{"n_layer": 10, "d_model": 512, "head_dim": 64, "d_mlp": 1536, "norm_place": "pre", "norm_eps": 1e-06, "positions": "rope", "rope_base": 283000.0, "attn_scale": 0.16, "parallel_block": false, "extras": ["local attention windows", "shifted keys", "gated attention", "exclusive self-attention", "capped logits"], "init_std_down": 0.0, "decay_shape": "linear", "final_lr_fraction": 0.0, "doc_mask": true}
Each number is 128 + 24 x the weight over its row's rms, rounded and kept within 0 to 255. Layers, rows and columns count from 0. Numbers have three digits each. The size before them is the row's rms in percent of the matrix's.

# layer 7 MLP down (transposed), 1536x512, rms 0.0401, rows 610-664, columns 256-383
090:149100099137093170106147113170146120117132121146143158143175089122104125107099118123110155093083179165148112151107130124118098082148144136142091161155145135122121142124150137106139160098147168105139106119123118140117155146121106097153155097154115133113141138114105162116131169143148144107151124169141125124116162146093131142144080127108103111148125142107096111125100173131119125148095
102:107132101156167121119128105110132101143129125133115086122105170146109127139137117125107113132157094152108145140135155154138095134154160162068164116124132121142052158118127107122130159154140098166164110093116174116165155100133091153117145112102166153172102118100107116119124128147131130187100100135173108111148153114110122127153129138109140125135121140110132133128125102119161123103158
098:113120157133142107136150123134119131159121135144155112148125139169119125118132142141108112169122113177102105079126127152123106157144103128136137129131135156178129155150168139141100149134128146144117100189126127172112109176188133168185163080125111127097115161098154088104151111134100101077138089126131110130146136090127114165104126110098120102178098144135123104133120164135092107109118
097:077095118137165119118132130122116123112112127147101155153165135060094173120102157153129129168095157098107083128160147157114140110105114157122112111140148108137126115125154135130172103151133146143162118134100128130104103126156108138118167111096107145151142153149109108088132127120108136121108094131102119148137133148094149158110130156149071164098121121082134151115086145105096116105110
105:141126080126134156132149115150137176113186103121117122126122117088109134123110135117120154117144129137163120094096102101145183133150125121147136108148093127114160121112147162125118088085102133144082154138125126097115117096140135157109117139151113125161115120113163090122153100175102105138135157115104149109110089160161116144156137138141108141154139156135092146150130144140121120126144
097:112105103119137106101140130122175105148124138115106100154106168173132122144130136123165130115150153123114118094115110147156160127164141128136147128126122131103143146130145167103129103139159119192114149133103141128119161151146150098109116138139115124093143073075149098151130134094093139105137124116115122151095109142110122136154086143097126123131164160074108119130120136097083121155148
082:123106162086113092126136118131143149111117163112152137111114161122100153171126094137103118123128068147175104138124188159080100107149145124059118120114128099172141152126152142147070116121122133179119155124115103127135114117109148160105172099119090102114146132138166124135150158108110148164098170110143083145115107140148110158103126102129109122166130115141155137089143119121165124176114
097:081147138109161092126129138150104145119086124150153113125113116154124133129131114150089135134103132116078159116174145089169113099134102148113147106145166137102105130167158117162148125139126144120122115185149133102113143126117132184121131151105093092149112164157115149104147106096084112137106126132177162087155127168143077103116123108084099116100112131135142136096168137144105095120153
101:138142124120150130096120143123123166153101116145099121093179128149203135115101129087100131080152140140104121175146125119163125166177147130117132170123115085158137156098140141148117148169134118144127088129182163132098170147135127138133125138089141165139132142093108141108151103105142136125176142142136085129132131112182062088112111132128100115138141175098159089119125116131108108137091
094:116095149149128106128105120124128112138148118116130146115128139121090100150150129100162134124145135137125170138103151133131107170124102094126147149152129125109121093116122171095211140114124109144150140162112154127070157130130142129162116123156131115105144129084111131110148071134096167142121151109126129106153176137096137166130172109121127130129130141144144139171135115127121066155155
098:169150078124115137147119107124096182110144106139146108177136093139108111073141144134121125120165152121115102129136099116164142132134147100147135136138093167134110132070126089136134166147164102120104121118104103138148144108114109181112126134108133092094150109104083123080121137160103117167124123113125116152168103143142101139121123125133151124136122129122095133106143104139099119107168
098:107163106174126124134149140094134100083141111124131138113129102111147084107186131112151162116129170138100119094096102133156115122148122139159165106116098149125148107116152104143118135128114124172159161126123101100131104089140115106117121149111110153192165119079108142131092121113152159165158095145141151157140144147101161131121113116156128095104114097161125120114109145151135157110102
109:153143136142124108115179116174136136108113177186138119111122173092108156149135143114136119113076173138139115104173159128109129112142155090168104127106121142117093144111115091116131126134158116106096123120118136136204132121141103121089126152159107165119114126085143166111116158121082132101130131110110139164139080152118143147071104116151119129173137087106078083118084121116104090113123
098:139100155122120159096096107130134104138138147096149132146133130156105093123147112113091143121134172151139127125109173148120134143108162139125119114081144151090087128123106122133137149116103055073172106138118167146079131175096139122115114159119114149138147158125159127135110100138142132177098067130137127102127105117171171131110148133137146154081138095124155089090137126129141114123175
096:121165118159129124148134141133135141140117120126113126106128138146117199088156132125139137149123096133118135127155153115135124132109132123097127125117136119113073141134116121097108141108127138145122108101099107094109150112108132159107112121153098168078094107073138136124121164120104132106136142137173106089116166144158150092156155113134138144155094123122147189111123155129119099104110
084:149091125101094140113117132117126135110114123103138161120091178128099165111135152137171160100098145130190111138103110176144161086113145117112124107073111172161143116146154202104164145104144123142148091138112145122125120129108099164157127090156178133110105145138142154123119118123099097103103148116147141131113175118136142094151110138110108170108089148154110131110172130140150138108138
104:130142104100121132162140131143122068106131073113126112157116147110148121127156109112149164178091122185159123176114130122096111146096147121113113093183125113132118105145133122124130148102115109140080097136116166149153103098152136169148169146096121141141084148138142121135135115149108106113118151139139118120134140130103119119132121139147128099167109132120166124151103123102135104127090
089:100144112107119072138088094129118136156152157133143138149134118102118161134135135108132115099141166139147185077099141125141131106148136129110071086088164089168141143138124132118129131150137124118101161085176119115134159155123114091111127102110133136118129115168150115142131073132149138088108158157090082159133127153129116106112096086122153161110144117151147114159129108099096162119122
097:169137140164172116089157083144142142103146058119145080135130109146112117118116119132155112126123123141157134152095148108111112143104154143143141157123124134128091103085155085139126113123101104127139108131135128111145157164151131149114101131179169146137127140128131111133152088074152143132095145132134168122124111164116134159135118099119127150108166132131074100104084096141148110106146
102:081148153117138132140132094103083133132106133106108097160079119094124110093105096129112118084093098141089145146159142116135104176132146127116159145128131141093109116146142153133123123098089105152110118118135115088117174118096135145102147093133126134156142100176145155114142119145115138128136102111098113091122117110145132082133147139146128107150134122130163165124130141089115123150152
103:176175162158142126151140140119160113145176157115137086145132131155117137116160115141129120100128132140126171143154122111125108121141141103103147140145114138152154097113118128149101158168147142101140120112125112162137111106113140171140116144126109146123078117103125109142128174119043117137144112119130154176144175112139156109133126117129144122120145110129106133114121112131122129151145
105:152176155137087149159104114131121168100067096128164079121119135152110080182096131117150156115105111120118137143129117113159145125151115153153136160099099125109158125169091128113126123130153137157114115126152195096126077139139072132125120169108113101100129139129116093171173151118124156156110153142127192136118126144162103145109138126168149087139140159131110086097125107156114166080128
102:101117122104145148080138085114120147163157141145094146139145118117156118106137131146112112133177130156178116106136152130149171144132143191139132104152168122144112136077131128183135152114085125139098142100137154132186097097131087152100108118071084120160087099141112140096164140099131109110156146099077144165087087141099134129110132134127100117118156166159144169084119113159140112138131
093:116099102123109135155125128157143142153124122153113138143118101144149129134090117154118174138134130118123119126161130105107131131138142115116112094078147111125122118149131146142128121136108103118120117114128107127123154173093117138125103145155165114127134113105119160144101089129114080115141121122139118109145066116159096166101125162145141159137121142112096141136147151123126126134133
084:084172123173104128139123167122111130122123146110118121180135165155142117092129106116162146113157149100159175116119133135095150106124145114106097112157121111138105119154139155137126139143141120128128135136125132114147153149116150081144126169120123136101136144088108092093147157136176141113096125130128163134117128092098156102151147132139164116076096151091132106085128116137120118160150
097:108183104117160115096150158158137108132144160127139149114149138107110153093155119125135134139139179105172136152124097116130087113120118169143153152130137159109141103106100060107112150120120122078145117153132134133146152147183102115119082117120137129122162123152078127111117091119061208121144098129144099128105144097096115138170159139118123126143138102121146164089128152122116080152168
108:158102097126108127157098204104143145131124148137149105164106115109168093088134082109103138100117152139112115131132126095111085104101125155117111166156132093138119169145121141130132112144114145113139119107114170133147112115173161133100123175149157149162121116099147145145148092137081079175135101146114110089125125108166094121145108127142139129122116134099147098157112132079143135105130
100:149133197136114107129137129153173145106130104079112113100154138112116171146111159120115158127122124109112133118145130101152161121112124155079134132144132137133164158114094149128140121159117128142172128137106145126154151151135100168147129115131116107136121080163104118148119137112120129105131124157114108148138164132119158093111123153100145126175118074082122149116119125119156127071122
107:093111114115101097144142157175141090141168089152140124160153137120073133078146106105153126126109137138137102111057121102114083104132069136150104090101150117120110135132142049072118146139118148131118145072133185142152129131108141141107148136150126135138134074125117108164141134125120159084119128086123150160078085112125155171135192129112183118128128113119145137125128121131117107139101
092:113113092144125119102086120147127131130136142141121120152125150136166157134122098095117132143106123089164149139159103123111084123121070163080150100150119175109157107088100104117141174170112147152109065140142123141108084143114135158150085152136119116092147160123145103115117130145123154147135097136156134134096140121137123127088106122101157089152144085168118092125116117107143127124143
101:116089077079140138147136125169112118104140121155130152130135154111125123100090164135146136122165126140160105128144104118138113158116116133144142112117135126118176115121106115174105092095108112159096133106096051161123120119146146098109113119142109157140116123146117129120117080132103126117157109132127093175117106122144125090146101130134155091125157135146126130061126127155082123104129
097:114135134122113112119140173132169178097147107142087158130134163106110146100154160102116126080126094111110162146130109159146152130141120098099134171086149105123128094112112132154097123140127164120105119157131136140144082122103113122109149123162104113105129119118125116116153130174108177120148091134122111114187160078113122102103164116145156117127142128137147149139160135141135117106095
095:147133106076128105129127156134123142091121134146130121141155112124080206129116100145116163158138136123122138174138103155112140123129128144141146094159168111156108125135133151139137110139171116154153111128157119133118126132112106095091110163126162128137163132095090119128083082148153132128121141071128133117100146155151114145107077111145115122148148131135138154143108110138137121101141
109:131126125058104090127110134141132108100090140151182141117139115130134178172122135169112089100125121183108112115128157132141097105152155100188162126105162137085130142175141112102119117103170136123125172095139099091101118117137137167113107136097136121145141104136160147105066149102167123149127131120162083147118141172101120149134137109110142101147108138097118143103105119077128158150111
105:107118146133156111086174129135121171173053101154136137100097097153121126152120137138134139137090144114142127101149111094166106134126087180154081157102093102129117175128105106116142125138129137137148112092125131151124105112104145161163133170153145132131113122138147132130148136140148151133122149119083119121109115137141118108127074139132115174139125093106147107149108157163089119169101
103:121092119034148148159134144154092164129145151146149127104140097160126145146148123146121150081146099153080117085136102106126157067109106092147139111088132142140119169095117159121132116115138083186119155125147132123154141123108078107111177133085140105152105122111134095108108130127125163105128117103126128125137100095084151145078158138089124126121119121177123125111133127106115118125117
104:122155147149137125128142149134126137109189135088114075108135179096110143125140138136157126116101176114105158131082143124110132122118132156104121098115147140142109132137103135122103174119152148137111113158051148095111087113136147142123150158163170138146134147154125116126153153120095125127070132089103110141105106139145117131112155168125119158100127175164121158154120119132103153096099
107:111119136143085128083133123132146139108109131148112108090150133153126148164110108042173145155113141133158168147093119099128151094118164094119145114088181141137128107135131120106098128092138136111122134178097101108140107156147145116163101116137099117133150112138105106164161123141127118142107105120157155119091113116140103122154069163099122125142120107113166105132126142161140108124108
104:111128145145082134075113131137118111162125111132185135114078127170157136131161142157124123154143171074113117148126143076116104107150116095138150168129118148103104153128143114149131141129132141164132068139172126109112156117121120171100078123096131143136104125129137148095117099145103144104122133093140147146147127107120093144073140132108148096154130097142161142130142116119139115105109
099:069160134120096114090107148173160079137102161141152159116109116156128119160138121134138139167138138164120135153155132085123124180115216176113114113114145139124154092169126176166129131127150137112132101145127171171143145109121148133124094108164161153120221100174092108089145074124127124117107120143141099106125147163138099146125147118123159171135105099071166106117156118118151144137120
086:113141102101117113165141120106118116108141134128159097112106155086148114110153135136173108160140122168092125129178135118136143167138092159141108136146037125115177126117149166143152107125192102131144100111132141139143135105095149160095127115133147109151116153136136124154127168126133147117190117132113159136142166115121131130171082132132134114150114132125149127136157107082131156129150
098:143144071166113134109117098118090091080114113107120134120123085127149122125157132126145093159121092112169142104144152114117148134126147101162121120111070121150145121156100149113124118131137159099139116082161116116119135136124135116130122130135102150135100176151120154137121165115125164122188121151163152128152146098129121157159165121130153105130121135073095150113206164120131125104110
075:135146179179128108081148121086178158139133110080124086156130164150126133150116090127163138115098128131115162132116132103103121125122109128146164144170160137131141114107118119088151125133133180085127119143110144117161156120131161165108127116138150172143122111124142109105138141100121163136154125133153130137092131130109145139130124118113143115135108111135136128118117141159131089156133
101:106157107165140112110125132148126126113145109120093153120171108154131131123102140088173141164120108161139166157144157095145118119101124106108133167104107114130134111150156091139115152151080113154128131119113143121125123080115102151154104135124149121145126092135145171101133120124102160139112157137135143101149161095126120172127115093130120106094135165112131187135116064108116125144107
096:083143091115121157122108178094132144116111103113112132129153154158106143122111117157114113143134121129131135140124135125160141143117127100134113160125134136160144138173094113159117126107116138099085139142136172083138099118121098136152119118143145142140109161111144101139146148110138129148158169117182156125099122147103115146078130109060093135082161118126094137138137110149108113123140
094:126150144119116142116115143156087069099105122130118143099135123127161141136140105140154117086158118152110147129145128113113137152108100135095151077178104106149145130140122167157142129170143112098138103164097108138128119145136130108127144133130152124123133164137163103136109126141196140106156144131135109151108145096102146079125134131153092140121118109107177123113100172102102155140120
098:115147145112142131128132114121146128128128141082158139111145121100134082135147110167107093119128145143153066115146100112160143127138139113109113121156133105148137132102138138186102133144102135122122117104133098100128124153075188137121157129146082133101133123156150156148153121140130126106171096105159112090182114131095130156144134119107125134116092141146185126113130197144124154141074
106:127112157108135098147114127158168166162168115137098168110133138123111140112126139094101105146149112126135136142107130149123111137148160156129098151091160133095129170169145178124131125122133156155117113129095154096143148138151142142136152076116091136187077108134137111138146124127108111103117090122128175126162061117107094110136165124147089117156153102120131087108160147140111115139098
099:121148100121149090102134111159152145139138158108121123095152137144144082127092141145125157135118115150136102107177158115099120114129134136172174095131116118153070100116141127124114137138120108127116081150159111145124138117194155157165118124108108166131174101134126162079131143132141099142127122130113142114106122133145121154140138131089094145102120100127148178092122082121112141110112
088:112120084134144134129143112135136106082087109100118158123169095165132112111076163115139129101169127126152079129112131101163094112122151132100128099078099138092118108103150115124137144111106134084081132112165083125122087120083116127153116131166142155161103134105112182162114120130125112104129137128104147105123099111121119127139102161125164144140127151105102170117136119113117124119121
096:120107132120144136171176077144115174163130080141135157140113122138103083145168117132145121096097141094123122109092124111121106126159117132095145142114107132093114138114107117154158154105143110119124111096180185128117150100072149107130169138116127120075154117164114178138130143166134134145141162101153164140138153147135100154156113145154086153107184168087117137119143160150119096119137
094:158146135157093145167098127134114130129134117114135137083130096139135095133129117097169127154143104113111142125112095138138147166141145110113150122141149112120143069143150130080116152138149116116145136147107124161113116132157089103137125125087101156142114106135084094113132095113117131124169115122116120154149107120142158121111144103134138080162134137109126132165107100162131159131149
107:162098132132098123118124169128092133124112116150097153129144139136119135097115094115157094176171154105128193119130122107102122131124132125139121126128175172112155093151120123114123134092105157127134132167139123127113139130165134079101146121143176127140080126105142098111107153186153127130098153159057100093148127116101109128106133098093109107149118176137112178080093143140125150101143
105:136130148172110177164104148146149120124133149126135113141155120102137111151112156133145132139123068102126163159085104150100113137162127114175097124155139135115136161101104124113110142115144154117167118146125137123153127118135156103083076145128160147145126136139118149167134099114155139111135130103107121087109079148120067111141096150103090120148107111142107116081132158140148125121135
099:144139141131171097107152121104132102141090122109149081122177106110180146137106096139131152185113171137123109097158126150179142125121141097129129067140115100119138095151145171144177123106130103083181150122116133140120079086117094096162101105142135115145168132173102114062121145127127112068142110137152132094125164118133191150103108131136124168163161189113130161143127163137101114117097
# layer 7 MLP up, 1536x512, rms 0.0507, rows 611-664, columns 256-383
098:131162164133132110145146138120129110108107130102101129108093159135158150179102092152133131118152140128150114132120137132113069131127154149122086093068156133065108150184130100161125118115140118127119113097094072162123087155156123069131094135118122119099136101142143167129159176127161094151128160140139169082105093147133112135113121154141075131119136125098144120110120190122113131155094
097:083129102093142143119148105171095120123086149147121143148134137171141123094139150179143095180164096119133077138097180137154132137155138114148119115106139166154133126111130130148108115115130151138152171100149135122134078138081156131170093107108098106136138172095086117161152088119133133118117151128141107131162137100140078179083156105107114172109183154129137152105162138118146113115137
099:108153143128138132132138107119095118173107122115156092131069159148134148092154154139140112123149160111096167127143142145127115131156092086107157098097109138119161117127118155133134124174158114130113147139145182138132115121113087110082067081076147123157086154178156125110117109117076115122154128116170139135131137090161126127125159200158140152088203137132143101128121183106135112118097
105:191105152089126177125086163133144140143127121131109124127129160153131099110116108162137121165125089104169153168129175113114145108144150131118126088113153157122097091103153105166099138142152149125129120098087092159104131115135171107122131153084132118159138116171131155109120111085153144131179104129104110145121123100140139121138155123116103142105156121146106149124143130145132150131113
101:114117113128106114124103065172135131150123145152115134113116124161124090135106116140127139088151100124162097148115132151136138118088136113103098136127147143112128172123195122131136112142114127131107166137118129110149141140121104083154093100134130137137118175108117145164104130145137090113130177103177126138155160100154100163093099157129093125145167182120125098131136113145154102121125
090:113126099161136174143132099114153122147146113107098108148144109128125107132157178145141139117109179110105117133146133129153125134139132124178131130094124159069140134131106140091135123095175146111111126130116150164127134118158103116146092151087136084139063113169130124112121125134102089130139100138134143155140134148107140088135129177150153129128143127105117133154112138097105124108113
099:123120134139154122109097114134148142119093122075084151119091112121125157118103178142107097127125175113126103142149184165142152148114139141135098111149118111120163093143095104125148126086135191134156134096102124164148104107123103146128122121138114102085139065145182124142129102088119153132140122134134128104130101124151096134103127121147136098151168134106127137117111119119140114143133
100:093144156129132163137092129132139141120127125138133128090184138128145117129190081160114114124099169142144124125093140115127101179159106138074108140082090124152170098106157152153143111143145117123126161133137116140162176101162142110102124121095117126091111118167124129140121148175109121161109170116118147134144138104111123115122142118138136175131161096121154137165137150117109139152125
093:147135161093152124141118168124122113129130127150134125099100117116150160150083120101130145116122122151120135132145137120144122120092148141134120146113149135101128085130202132127084093117108124111128065084121114126115143162140144138077127111109140110082119106160137180162132169124153125129171159132115139123101083115119090078114136144125120110119141129074139122150160149133156174141078
095:143106172121084127157153126127122128125089155098081111080109153150119105140179135142171078113131129172182145108115092139116116128102168147093159143132172104116096125155094115124138127123091132140121161140142151181149145093132124094124115140140156112117141116090100132119141137068073108109145157139133167147082124151158090118128123151109128135150156110141175182103137108117132078138146
090:135101129157150124131120131120132107110093122142132107081163106107138159131095144095110134139102175126160077134125157121122071127142139122130123141171116129097161112123153158113129116137167095128095108115155119164141095081139115155136133133170132114098142180111106096130133130086144156175111181109117167111130154080116102138152112147121141122099109135109135147111130155119146140146141
110:133122132129152111133132104133146117096123131146105156109142141115138148151105137120121115131115126161162178153159175090105132110095158192142129136140143166139138111108142134128147135125157134124150148164140154116095154144133103150126081125095115139125122107107145130132107121073126108123131108120127147124094124083140144145094142108134111118106165115167161151158159127105135137145087
097:086142102136118122156152079133096174151125135139110126139116126112107126129133181152122102121119126162138131148129122157118105142118099129131128147105167053176133120121131114121125113117127091163106126137123146158125142114086112114153145145151160133121148159096129113135146152136161147104101162122146139135114170160147117155113105090120117109172128136077119165135134144156126124149122
097:081155109130099121084176106132138129130102090151153198150119090141135128166112093127141148161137155119147161150137141122155132065123108159085119154171133138138121084160118100117147127135157155099087125134153134133158128149079150175140100139113139146124095139111124150138138112112106124132096110121103137155156073133119068126140159118147138144120159116129142113209150128123150123127123
085:115137104151140111136097179150140149127097138159115128145087100134153178110129081111114131161120133170123101145156136140167119144138114115131166134144124071129113115129151088161152100128139118103150168129110113163105170126103099117138143135124107113107188102092191124133083117118108101126126151158136151147129122113132129104145154119134145142130112097101143157133098090147123117117103
102:184100123127160117144144180133155130084135160096175154123177141153125147108134121112150081104134190176133151132137118126124137121114137132135120144150114135104139151095127165107144060121098144113134131112163148139117162154135143130138127096099141129146153149152145150069151143119102113101085151151094083143164173136157111163098140112141198154121166109084125173132085136138120156114122
094:123118130094105171165109110113150099103108160095078142118130138151139118134149109121092113123104171139125110123101138142108115149167120095144122112130125140128164115172053193103135157133133117156129121148129118187115099112126106157151128143083143136137150122103160116143081132118143142175110132126115146141141102113145125138091127096116131099139159154164122146119116147094134132145120
097:092125125159138117107115160091138107136118122088078138122158139119158133130133143135089114117148176130104099135121133145165144165133103069151158125123149155144107144130128090131144094069085100133145131131088132108149158169116142087118136139104116118150124115160154106149104116129138144138072094148101116119132136188144145124142160126098137128153121145120135135149118113146112139130131
094:114101129091128125122192106145113136135135131098083167149163162136113123128135087142164135109094163168117153150143165142130087126099117112125114114132119158144141079130175143136131118076139115128105102102108158100144135125107120111116131130065127092166139119178127142142141166117136135148108145125123161182116123159078148115097120122126115150103165092102164127151138143159159122132129
100:086088129123097147127078114146158143142161125109117163108083149137118167110106160084135125163123123140146155158080135116121096100147114162123160078134145086120092092118156132155145113073098136133167164109137104126085114134160095121147128103119115095140143150119128120137102163129143126191162145112096137100120099138121153198131151161154112142120109129140145170119145171155129115132121
100:151073120087147108067142149110125078162135131112160161115137114147155119110074114146146158131142131108110080109141128106109124168128164102131112118117087164114147166104078174133137124111117132089100135145107124137125134137147129113123121105101132118153136144143162130096113114133128136116160145112180160127145130089104133119112117138159100131106092163142126099120174116126129094107131
103:154103154139138148107105135153132121157125117124163165113156124147139118122122120123144142119094138121109119148117105138082151157124148109147138111133117116137134145137135116134136127121083123153125137152129156151065171140114090122103154141163156113162112175143171141106154126150155147105095134123104136127121137139165131084149114124115158118142126122138124145102119115162151150164142
091:072154124147116119107071104131149116114169131146123154078093080133093122112168133139093135133124155148127125103145145144092122106166141114145135079123079134117096178092138120169126114119106130111166097125088139139126119107132110129127115170113143129128155160136112117132147124132107136154118153125119128099138114125107108161111116117124162149158131174126146137111100123100119126121125
088:151109102123127155136089084153137155104126095128159112115093138092118147130133152141092096138121112192115113167171142136095086111116134112154099173128092144136143136124118105108116105175151171128138161169179126121101118099174159138115125085125116147135107157115124157146134095120097149162087117149134132104127147153106092101150119170119105148149128124115104110157136130112111142068152
096:130144146117156120129140098165116128149119132083157147109158099113152125108139105130096079160141109148118122081128097138105121120166135090089107143129124094115143161163118142115137116110154173129124136125123154120123121181131103104137121089142163124153119164166125131164091091169153134103090104112155109085140096177130095159079101117113106181100166124117109158169157149149148143186161
107:117144137122127179134116155117154152145145180122144154092162107165176123151101161153127096107141114159175128114129092125114117125130145140156124103095079100115148148140110145113140172112148157097136117124121126129132080108158102156186132128127165106126149114122116119137160092106117129126057092128164124174130155165092123091097138152155123135173120154075097142120110108089162117113109
099:131146134121172138110102139130098110116123119164091153146117152155100131153108142123111150141126140146119138072120149102147123125149140103149149150107117159129107166135123150171132082079128199132136104078154128117135127136118131090139113130140127144138119112143116127084128128165089116163087160108113179117137103146101116160112154076102117107144157122122160125119135126112186114083140
104:105124174109163107107102148135129095148109146115091140111093139145155137156145110129145133136126146132081139124108168127101129159132153116158154104126098095097135113140171141140156136141098123110115120122115087115100079125118126124175112106096150118062133153125133100136079145120134114133113147151134151129090149082151111123143066134114101139109148131057115112121141151115171141125104
095:154124153117083116158131113155108138114119129127117150122094106156097156092114115119108094097138178103151137158093118107116112144126134151154118154137129145147147151129132087136082084141153131121150100097098157176096158091136075101168106123083182063131116147126143137095065126156124111098088125101131101145133152138132113079184112150127113151119115154114117106098140127131140150161126
103:150098192109136180102141124129115095088119131127140157117116143133112130135109108132116137129106106148130100155140176136114128101152150135134172109094142164091154152110133155136136122102134139106105121124079100178134123101126081151152142108140150135100122134165116136105084115114146047153152145127106144124143147170099105128139120159151105120168173105142162103121118169134173099112086
098:089111158105101153101176100175122130110139132121095192074115134116130120162123137144130163062123124119112109101127192130078113138142118135103103052137185130146147133072126100151130198140114164128082197139151148164136101112094118137116151154108128125169105149164132120139107134101130119165107072101127109134130142134122172122112108136108129104131156111141126123123136100092146142164090
097:153128109123155141109160104115166111067094119157129129132105111165127163112146154130122128110136152088140097124105137156164066125149112119066125106114126087080144160133115097157110111146157133127132145158111141074120101120090134123088116150139156132105128124113099122101125117126110130140106159097127124095121085072115130124146151133138042143163177110150096131133080154125137169118159
108:148118162116143146118100112099119144157163161131125164151111159141133130155136088101142138139174128131133099113128155121144155167155103130161091119116113121186087118097148128138138129106109129129111100166131154132118112096117138134110110154127149140096109123118116118124102109116143076111141129132162097198118078143180116129116159114113131159119097139123117178112167124142118139089164
102:150168099132104169153112118137142142085170146160122155120139129162129129108139129155080165112092141152154116137137160114123127128117126129078139114121073112165123077152127168096144136127163126152122142156083153118121145137157152085163117148119127114134109132161114127141143166105136136182130142161139185089116107104120098075109156142105127113129140098141163118178131139110126162128132
104:136139123115174126164135156144082100162150121158111124129132140117183136151116128142149119130130152104100121126158136140159119138121131102130133119125119123125120164155152125146096091137122094141074096113107126132122158160138160088147128167126141109125111139118163088146170105118133146102160142152134181131093129108122128105148133176128101138149162131144135134122135080104109154148089
100:157147180122131116126165124116151123102122140093132132134117099116156153134132098144159139102118089155175085116132170115125145140115107085111149128119099152117101129142121122125144128119098131120131117108136144139120117118106113108140124153112162128095131130135163134102108195136165122131116143105141155091089142141134127122101100107141133104125133124169131164119125142095141122149127
101:131124133094129124172093167138154112109121163144139124123164186108122121144141138123092137161061156164120158110149123174106113114107134145113112176162076114153129094151128146111136118127143138050109099124117139139121173158080138153132117153102140112145123152108124097131101150138145119094141083111119124130119171173147116147125141116110168108111109131130168107145166094133128138141150
105:069157125156141130144128094129101143107123099108162094122113136095139156144128171135095124157080151116119135138140111150119115102095094159113158147097147085123150102108095107110106116136110125121184116175144145123142131109149108155128123158151145091134136182160140127092118134158124146142136077169084148114142125085127130124105166118097093120172152120127141140105119111177172077147129
095:157158110154093132123136115127087150122161172172131141124173204107119100146101079115145071141100128165156124137103118145125110130108118060107165146115095117134137100161201127142123120158155108148112136106094158138121112150119110106146156100072110143114151125157116154100141168147145134116088103111151137146124112118142109104146103085102143084131111139137125126156109143153128102128092
093:092165117113120118070162078118170158103135094154132148147084121174112128125118150121139135095054111147134127142123133142119113139127141147142157157131103150080162111117124127147199142117128155167118120140131141109117114139112092140124072124144116092093148153166132143107132110151153125084102137168141098116179102146081158139106163107132124142164148119120122092141175123160127122157156
096:156132157149170161139165122121093185100114121149137124088111132126138155141154102115115138154171128139107126090125167107162133120128149158089165123140109077099143140130111150171124148139113114154104112123119117119119108151131093115169116123120140133123092148145131090121141120124118103097090132114128137142083122123080140166132130100145153156153160134103075117129116132156141127146144
082:101103109121127121149116150154126153127131134118178089140124114173104100159131157187118106137152123180121153123066181182137127120139127139130169143143120116104145095129133132170134160138145091135086126109155124099158096094141113131098077122128151129091111125136151097119101140140171113120092128127160126099140104101155111093134151172157144146126137106113145109174135149155146144144117
098:159117168114179126117090130131152132090126128110140152173126094129142161121127118135154135152128145105170118142141114158109179131108125115160144161120088113100133133099152183149137124132108152155131081104139106165136107106095125168139146127120127101159104163120132102183123130153168097144148142098130129115117144157138139106127129160136097116108133151149129118104108164133108167128103
098:138151120125146153161116101113174158143139128126184149116106135091110174139091125159109146094127157128145124120158097147091136145172114141128160121111136130177164155141141093097113094114173093134137120128147147148103128166135108112086139132158189124083097145163122137092148129098096086102110095093121140110090123070147093138117096128153141129114135117140117151175133099162133109165073
095:114143102148135149099167093120087166146114154126117127108167107089172144104172124151125124147180106137138099118162138190118112120117138125146140089129149082093141127179092178106150133157135135098111088122136109163149156138137156162117111091124102128136076127138154122119178123160124077127109100098113120138124108110095118152099115110142096102139161092063119151187125173123156154101129
091:129117126075106094131112142146087112136151079136090129098169157113140140110113156124109153159115127084085105124137127150193141160138150107118140163128133134129143111163131153094151108093143127119099102132143117138147114125136149133128097122142143125150126136098113101125095133152094064150184121146112091190096117158142156117140144087101128120152127156122109133116142125126138103122095
101:109112138106145109144110136129118115161096125105125138098117167150145144116185093120121135112151088151141114162111146121108125125126111149122121089075161120137108121154181143125132108167158132132133157088098135111152117136149129143170125111152113145119129117110155114093178168122099100110081102151121168159115134109119154158155113112116120120109122153116138130097110136115119125134155
101:167105167122125101116132125140166135126126146149162151180121152188167151111129112123129122120132113157132117086110142159106124174110117121151121095143108085090142143128103099122135097091152117122088133118137143150130113138094094115167098146148164136162120110129146130098168153076113122169107089143143130123096107123146113150136136172122083168184145164133195159130126081109157098088115
089:138137121086129114142114148169118139131118163149163178167116163140168172153142138128145169134120096142168174124133131139129123151117158110064171155088081148159169104125160141120125107119114108136142102090109142126139121114140156129105112124096138128117140079174163139095141088174107157140099123090131127158123156117097120163157124084110105127116139133127140146106131112157099156160175
096:147148155071076105098126109139146150120107133126116122161097162136125128126089107159123127146143148122131116170115124124109151128137153086097127134127104130132155161113086080136083148143137125137107135094126158131105144160131130133136136091091119139134120132139135116163132103105164099105111128152139112133119139111094134165122105148142117154124150149141125131145139139104131118121163
091:157119107134117120140077162117113132085116148135163111120138171140125118129109092123130079121132118118136118164132136150160136089108113120160108142134134133120096156121119156129163158137120166135085149140121129143154137130130142112171133116124083101159134114157110167130096125098111102100161174159129160141130139109130126101137091150093114175149169165153094142092100130166110138129087
103:118121146105100132087175133171113131120112105124163164129122126167105103126152104171146122122050125117162112123100114095105099080126129116123129082150108127147111093124144151105150153163101131087135140110107123174169097099127112093100147126148144118145093141135151149165120102150115106147134139102156141133178080160137142135132142136098113091182104144117150161152107152112169152101141
101:139124129095178120152112129136120130143090142136157138137123154097153119151129129110109160090132147117130107148110111106144148158099161107116142133085119129151149153152131131133157102144141102107119072070145146105091085119098121149083150102126082137150126175143147143113181151138123100142121131140118121128128118113127088105156136162130078152133161105128139092155151105133145144108125
102:120098133106099133152184093146134135119105162159144162112115148142134122079107120125131133111128138130141155083175158101125076150121181101102092100134120121130133149166096142171123144140116140122119098132172180129113114168066133099130134124154137156159149134136131161105109111112145126154070114092126187080116158115157111134073141139130116126105182105180098122127140152133117128128112